Each number is 500 + 40 x the weight over its row's rms, rounded and kept within 0 to 999. Layers, rows and columns count from 0. Numbers have three digits each. The size before them is the row's rms in percent of the matrix's.

# layer 4 attention key, 192x192, rms 0.15, rows 0-131, columns 0-47
074:477524451529450535495461497521461504473486500544505493510542562456536605507472491611534509517496482475581529515557495525461444491478514571485474
054:547528482519435536568501511526463539462472528479588501498441496548462427494484477489522546471541594498504523500510454504523468584544493487563494
071:528525440493517513531495574506520525508508526529509436531524480472517572476522482599499504474532457565532482539547496513452461506454518448469499
064:529528451519566498548500466416475538473469493572528504544585508445541517539470405472465580460454550429607555523593479476483430549441516487528472
061:489521474483496495558579452443475511410494577532554473452509478482498459511498474434538605498496526519466531532512516519507452584544527465510509
064:421519454542529487543390502454490521445490470533460503584551509451520542478494460533470474511526530515537551530647494447441480512497538572486471
059:518420497490506498542523454472491499507464547476503466512508475532518443533510471464500536498452428515491404532423534501496532528552474413523513
075:459514451496510494522461528482490582497485475554453489593490512497426604535559546580482544505530405535550489531595520506481512486529532488514517
061:480539488439527497487446474564556508477525493447496525475491520477485563450505481525508415564540549554507550517466476483486465471457569532523495
067:539454542438456511537499487402470559501465523524529530508557525437459457558440446463537484409462474486509500482500522556541558546469467486505455
078:515501441532496526519487501601534502516527467396422451570541507540495453486493574486554499528454447506471553468502483480532556422493496545516468
085:440463486503545463537491524427494529493484464583562477513521508496516418544524446530555502421469481500557487512535523458471493494528542479459442
078:526573540443488501508482505514493520459537506435497444526563490506503481544491570451580483461471450522522515452434494498526512467522497548519473
076:559577548460449509478571568509496533514452502494509450410520407494551470521486493472526421468477478513501457499436447469550439497478490380517544
077:528494507516461455500440552582506461547513540486480559472476495507496498534505477501434461505452554526478590483516542530444425581514552492559498
083:482521482457494473508527491503544554472533543532479470488460461501458500561454448540465407495464520466530536530518490504503507512586478468434451
095:506514487521540486448543429483468468498509487507467484625462534524542445468498469384485567488551517417487471397560491498557514554514438424526479
115:483487516417507531470522597457551528489485511449433382533477437541504450426613560447498389464479517449511512522511508459445444445488439492488534
110:482422495463470543552447536539459527559484530482417509513531434451508505503532532603407437487529508596551446534509495478501448586494476486525573
117:517518498547483492425477547534575520517477525539469438499517572502494498490508458465567434497462543509458499604505519531498499499509522423482510
092:508544524554573453468433491512447530531508493471467564572546516535485546448518501539498500411473504392483490440515503491456507531466497538477463
118:505456512504516508461508505502469494469495459507497545487482457479510479554507518563441509464489469391559504424531489457492452454493470425488494
118:453501560521527589501509516530476474477528458500479608466477517546546533529483469467526492471543490547488493481524505494495568502528539535532457
116:517513477530453555470487522571491570469476491512519552523419472572481517497469568442472456556518541592552503519463517475420524491505488434506486
113:473514436558505581557490536512545484497525499506549560456432486491515550465430540478554499504502532468472516430469525543486519488479480534446477
117:460493475512481501438491444499431495390514455492558577552477487487413513541505528513506542455533470481536452502432520474533536505514522591501489
125:468550469509485520479500442478485478461469512527559512470448470520476506494496419511477511468517522396482506371541507448407517519438446502487449
105:475567489511467549504585502538478459510503457522573437456491439492515571503486498525528525543572416481555474453479493439520488461636605499501553
120:425467498503498528472567528480521508512548496507435601570526552539467538491486529524427499416434504516516514532646500543491515509527466500518427
118:542520497483501499468551457535508483434525578483542497485436405462465479548505575470507552514510383482527521556526506479525509513459508459490558
104:484532543488504443482498489526536534535435514558413467477474523513509562610570449514473480481517493536436513527515543434499468491547520502487553
116:539461468547566536474475573504504489525510574467452433551470520472454477559472456500446499524501453501529474501492450421453469560501560439549497
085:493555431477485482531429535519487515558578541564505465532583490469518537481532466579425443494520541559554537489589472499466423525463521453446435
066:488461489528487489432490530503471511455531530435498541427487483511483461452532542469495471465485491496428520517435537496515605465521483556544514
070:511434539536499476547543487536543519455478503514603555408445489530465386491501500408520514441460501503461442552477500469533560546550511500560546
070:564512493500432529544490527549473567458559463533521432474468504497412538509537540558500515466552510517518493468544482520485466579526500463550498
079:447528489506472493511480513542500510529614480447497488471507553572431493466553551523465410535524482478462542510460521488514519571591514580492451
068:509492448514531529555528576480509504558479515560514442495531483484502497511533468560493522477550514485556475498533443569471483450435497523511505
084:474523471483467542462455498598556476492551457412454474477478512505457494458501588464488445547489500522441496472485504507546512472524529554489448
075:515514476530520612476549527500520441544542474434400455509431503521511443462522543478513496521475523500445447497459516515541518490500492464474537
089:500499527573526495544556527407448481512482551595514458523523456503522494500461494445554518439495537477541552487556443521501428509453495447482559
088:517441543523550548501565471544507480572561518480502438462495473461542481505481539366552491501483502502436495502430558538530515490452521482484541
067:493532520506491524499518497588553484520465445449515517487468546524498486486542551488500458550424462508468501513493516501541482501526564577428502
064:535530520476475444510539464418484573466539476476535493616547554509466469527507513525517441518548462419479493502529591504545519588535482539541512
076:544534451504469530484482520567585532526542471403500451517495499494484550455496521474440441541462477534433478518460570513530545538443517507527565
085:524497458494504524486446496453503551551528509551485448522485504508500490464497453563488537485566511548493446539513478518472509537507505472387581
085:492447514557528468526565531398442460493467478562464605485472492482531447464467475501448530459459466475551421472537461476533502510532504396530464
091:452499479498521480492533528496474535555534447439454486533566508530477443528469493522489466467534485526510550528576421478478546528452517542512564
110:502479515437506440508432495494577524481512502460549463427506436555452463522484481493530520513520499438482558517373469494497468545505465467550539
111:548548468457453435471441554455517532521452559553496490531513490525561497549511485513487436473537566474496511534476522474443432530542494400511561
115:454461478512470496515520468503494506543533483545425500483384545521500464418531484541504523475491515507478465451486479542466510548552493467441487
124:499511497484519458462489520459528521540468552523493389505556475445503488536482456453456483432493511467488546482531484432496452547425466411534514
104:494546613518523555430504538562516483517471477576517498465516511482554431486469519503547534477446487498481477479526482486578474476572450560463474
109:516481461502521557483476535563475515519504451514526586484490453479479496525476461532525491464532417508533471534459540458547486530487547445456452
107:483501493543510497463500461414517526510522508462497446498562493552502510540426503512497512557529534505487543474543485469466475467418459548484524
104:449487471497500484504489524510493450463492511447496506494422582542534597512513471422533460497500481560511437460544514512431474519479572517477490
117:485491452543515503529495442542532477372581464487567578466470502544506528424504486484501493535553390518466494458507522522511502501559540475457410
109:485540547503464505489536440436446494550440551470596544415503470512456500540546537483512478465506411488491498425390528499498516442491469525523514
117:504508382448435529521414446515499488514518468452463506523509544436398529443491470539538506469452444486546453544568517455477486512502522505521520
093:524542484540495481484507487489478544572566466417495452546532543528469573556492537484487491546548533578475542498473481545412479527463527548541442
103:480541465512512502469472559522401485491502505500554566523476526453484511463421444485458558480543450533465494466492477483611547596486471512479548
117:528532547545583517547492427542513501417436476559504523476554478539510530518456466415500528567538506434414533452522471506516474535552508475508490
109:523506482492519451481538428418539502519435457517456465557529561471469465544527537421513487425469516433598527496491535511549598501440518528522502
112:492453467487496484500429469469523584545494508502393391530530483486445507523525480621447517574494595525527527532491546469489525478489551446430468
072:540440492555526531509460490494590447619450473468520481456473605497540519531484522490524440475501553457456476502484595486500524576521501487470540
081:585494487585544557498451543568597489606453558530520475484501548487542513506530492491537488535494497489553538478585536596515575511492495492472578
085:527531527575535525500419469539497532499469470503498508572556495498414502497523476464567523487449550501475503401469474503512510477520458488511471
079:491563463542442457483458443501543473501488480430536515543496478535560509496427507460538472525534562492500486434444524549520525514459439485512499
078:554505546466524620570480519583472476477505529473544461458469459513414485575502539514408494500566507535531479495532471456508509492541497532502495
113:465456554481529438506490466489462529458427498498479541543475493531426487475518535528476505524461566440492486404397411503512443524525450445517521
098:427532483532447508481465487518466459471457472499568491495476563547465547526561463458481521568515531459450537478452527462451534440521432552514513
113:500403539506482410501558533478532565475527506559436493449534495505433516506514501476487552562536483521521455536481515484541516471482503499584505
128:451519464473517576502493502407529489480522483571517472467506484524567507522455549527452538496523538511525495593467512483466526493563517475593495
114:482557501564467451473580545517463470562492569564500513391537520419546571564535473511588561492527534567488486529522529506468582472527529450516514
107:517571441534504493524512484511498556551474515581516507516484525507536522545545526566478501452498514526512511558487522583524603503483474479464452
110:547446532581519512442476493494518556621462516572440565446471548498532493460469510510532502501542510565542411484559525501469592552515493450499505
117:544468421515530558498484477475549594581428473569548451473526444489509459473560532488512487512460518528578555520510525492507550490467495482518478
111:557436462564479506519425506513510570620468551515428514486490449473570460462525520501547495528497498491457463485457518553503553510478509506471484
109:482449532495439443493564558495525461584575582581494544393485478459462466468513516469536489536514464541535484500427555500520503464470566440549451
113:432525503478541526492498553516584511469516490521499512463491577501446484511493494447420465486504487542438482517524526466525467437510538517502575
112:493576532409549522531432473498492566534505517498520502496466594534507438437473447582526539470513519491481485473490502521528481463530503423436434
120:501528495483516536530553513509549474409459486464575518518520432512452545517500529558472469463477451437462532533528463483502374453518538612465537
096:535483529564433530584439538504550529489445491556473529500524525460447558544492504576537548525475561437490480542480462476491477549430469426553518
109:521513578529513476495495498496551484510470496504447449500508416500583473455477450486462497473493503442459498539592522563499531468564546559467513
118:552525486523457510440482495534478563466485480502520440516507534483525501503490515515509467459458477549504485503567457569486521459554427505418503
103:525489508519421537490475503525593473491539489529440495467544474506545496489530566522552443636520542494519509529514508489413495526472522522539604
110:467492537412470521551573474471506493485522435500554505560432528458544494416497446478525466579519504478521460491477524519476506599490451575532572
105:515554504488446490494540469436480490537538517522454442473473436528469569575485457440478523578556550486435554492583446519528500504485525511528494
114:479519586513503506547448524479472450488548542461472529495489447505505587449502491509585490482483524496533495529479547465514496461537464421523480
107:466531415471427532608530473499484559495465454520488483584505480488506508474515431533513492525462507470472468438580476555467460495492491467522482
120:470463506557520587544435463528548498507565512476544464538437549458528545481510514534495517475480507502500458496494503578457590516508445466450469
113:501475527535518485485449432580446538444468485455586471504503604489480560467479554577511550471463552559427514483461468446543540512517459509437503
114:447560498472483543533542451485518502456493465548527485475480439486599549489508531445506474510454455447546573457497524568518500497533432539518468
093:567474511499404500550468541525533540538503502493424465507525466481508469498484471511541463433418491486550577534471489559507505446471482449491570
119:542401533504598510566500478535516480495491516457567446473553549470455396556499552535390563488477532501520502478499462452492473429591522494479471
102:531496491480499524495479546506567507548553453538493534482499488429567590502493491451450543512496527465491560463502464528552430429502514525519496
084:510450463473439538473460443494424484499517413463486468460483485506510493474468522550505515549561517505521525513406537488442502473534538546546573
091:505537457569439495463450512498500433567503466494499478429461497462510531512476481500535479591533531525530479479469550572396580462481499498498540
087:467459555475543478533480491452541509485466516508501479455481534515512456473506550574409548445498491455523460507445458443559422501535532492522498
093:441464548485517569502549577505518484431582490511480469536517481484523498454471447533531486483477444549468518576537496494539425445487504547435474
098:573539565555537542469464514556506454521534477435500490552512503517523506486485464482516500445468468457485404470614525538480466553474491513467455
101:531504499452463421458487459531462545503437444466523475519550535509483496565498511488490504529512554503439499408533540516489463523500467465446512
107:398507579502506521505559510527613500453479559487553556499492488518487507477440466536477473488502497429483430465508480459566446572446483508511511
104:546585512506580417484499459487526504534503503489435548503523534515500460486466501479513506477517548443598580530430385460591560460511466457546514
093:505486516446492483485521524536485590510440480483496461525494468512439500605567524502477547546456458463431485433480443483444454536479527510487500
096:464421536466512479465490517474514587528532566514483420496479590526541493483458500483518499497524502528577442541481482545487572501466493467502457
099:469528482558478539545490462535454515436514504477568471509485530481511560552502558437606572535515460548488487446492491519483481496430510457467471
108:448484490566572467518479509506500480437516563502447492475516508491517441490484516493479482535564436522521475575532458527447564567547510489519475
099:531557512548574464427463481481484544505502473548474539549503516558575391537475545512540497509495493530511527503543494482509535517526488409499533
100:544488483534541548451510479529509509525501484478491523553487521548450470498512505478518512554491549565423517462508534486536448539532464482468503
119:478503509547538530551419488518566499486471505547508483560522557524526472506511574543435434455481512515515516534537461490494640562546533471500432
113:484543444502508556496523480452546484423525451544569487477514503435463585438536457482551481555518463465489498495488511496514410529482444450562545
104:482419524576562487442527564514526496540432520477483441470556504491512510470563485481491493524560517509389470501458483515503542520514508511514523
160:536435450534470470531483494452512540579493521525448514488537452422490497540583542523541477536492495487531480504462518506518504499407458430559478
106:479495514525497526500552496528432591553446455508458509423502593534522440472530523587451487483479522513515523452468513484539480400469464513500438
111:546563582454550473445451462465485492508447473482543545552409502485499504525500461495453508471448498539467472531496476458489509575492487495490489
106:456540544546428452496503537424460492474524437475548561508527478514561547500509530449537463531561468518512563556504550467510479484513486517501570
112:469497556488487484508497493522433559463474565556545468550442515530512533511468560532539469483463511513558479394485454443559498497535523552499478
104:477483449573490505520476474481561529434524569508470522488523522381530507513520505482494463423488526464459505462483515508552496504536499514494464
117:507525476432502485507451551480548505563571503486471511585528507656496429550439521521445524546518518470521510503492481562497513490496542530531584
113:541460543407510441529533454509570502540467453505450555540539522505539411501464497608441515447412545478448532491505493544481544485487532425466516
111:512513499507448512559573510510566484520524549489568483482400526526515553467394490475503475528474439575514532495512541494518569550462596504483495
109:551585505546563470453478507513487466564467495480535443545509555497531521516513517503490470490496490432516490456492468506422507544422480548499533
109:496511555468472542565487424505436517566505493554534542563499495459546483564524468450552469506468459509479476515526435564587505466549518495462498
108:477510558547511479522432407469537542443563536481521460489460492475447477515467534518542481496508403568573500457543491527545480447421506493469461
108:487451447465471584509553510502463457542493520494518487485482480508463486561447487504494529393496468506486493502460614498477513526429501500525447
108:511547545518474478484523485523535470506557496517536532479522556478530553522430484506535452515563534461507545522493509525553460590481504454571546
107:530478517488535495469499484564546509421511516548481542495510419546501549463416538510451481448501517510521471565520471547481539495479519507498518
115:484498470453509454568481490433481576542523479557487523556500505509516503520472487571470600554503529512457555507487433520476562490502444487520476
116:573490516494453542567533513555525504469464518425527425523502499526396467493544496549483434475472455452518533474470509540532506576501479461474469
100:492473415540487464514496507486521544508495526603503491526530520511511531545499527499459619506478523542505478499508416506476581491474484434586520
104:473466541524452424476479549437483577549434538532492539484477547466530501494391506518515577512492560562519506489499466442497551506524451460529521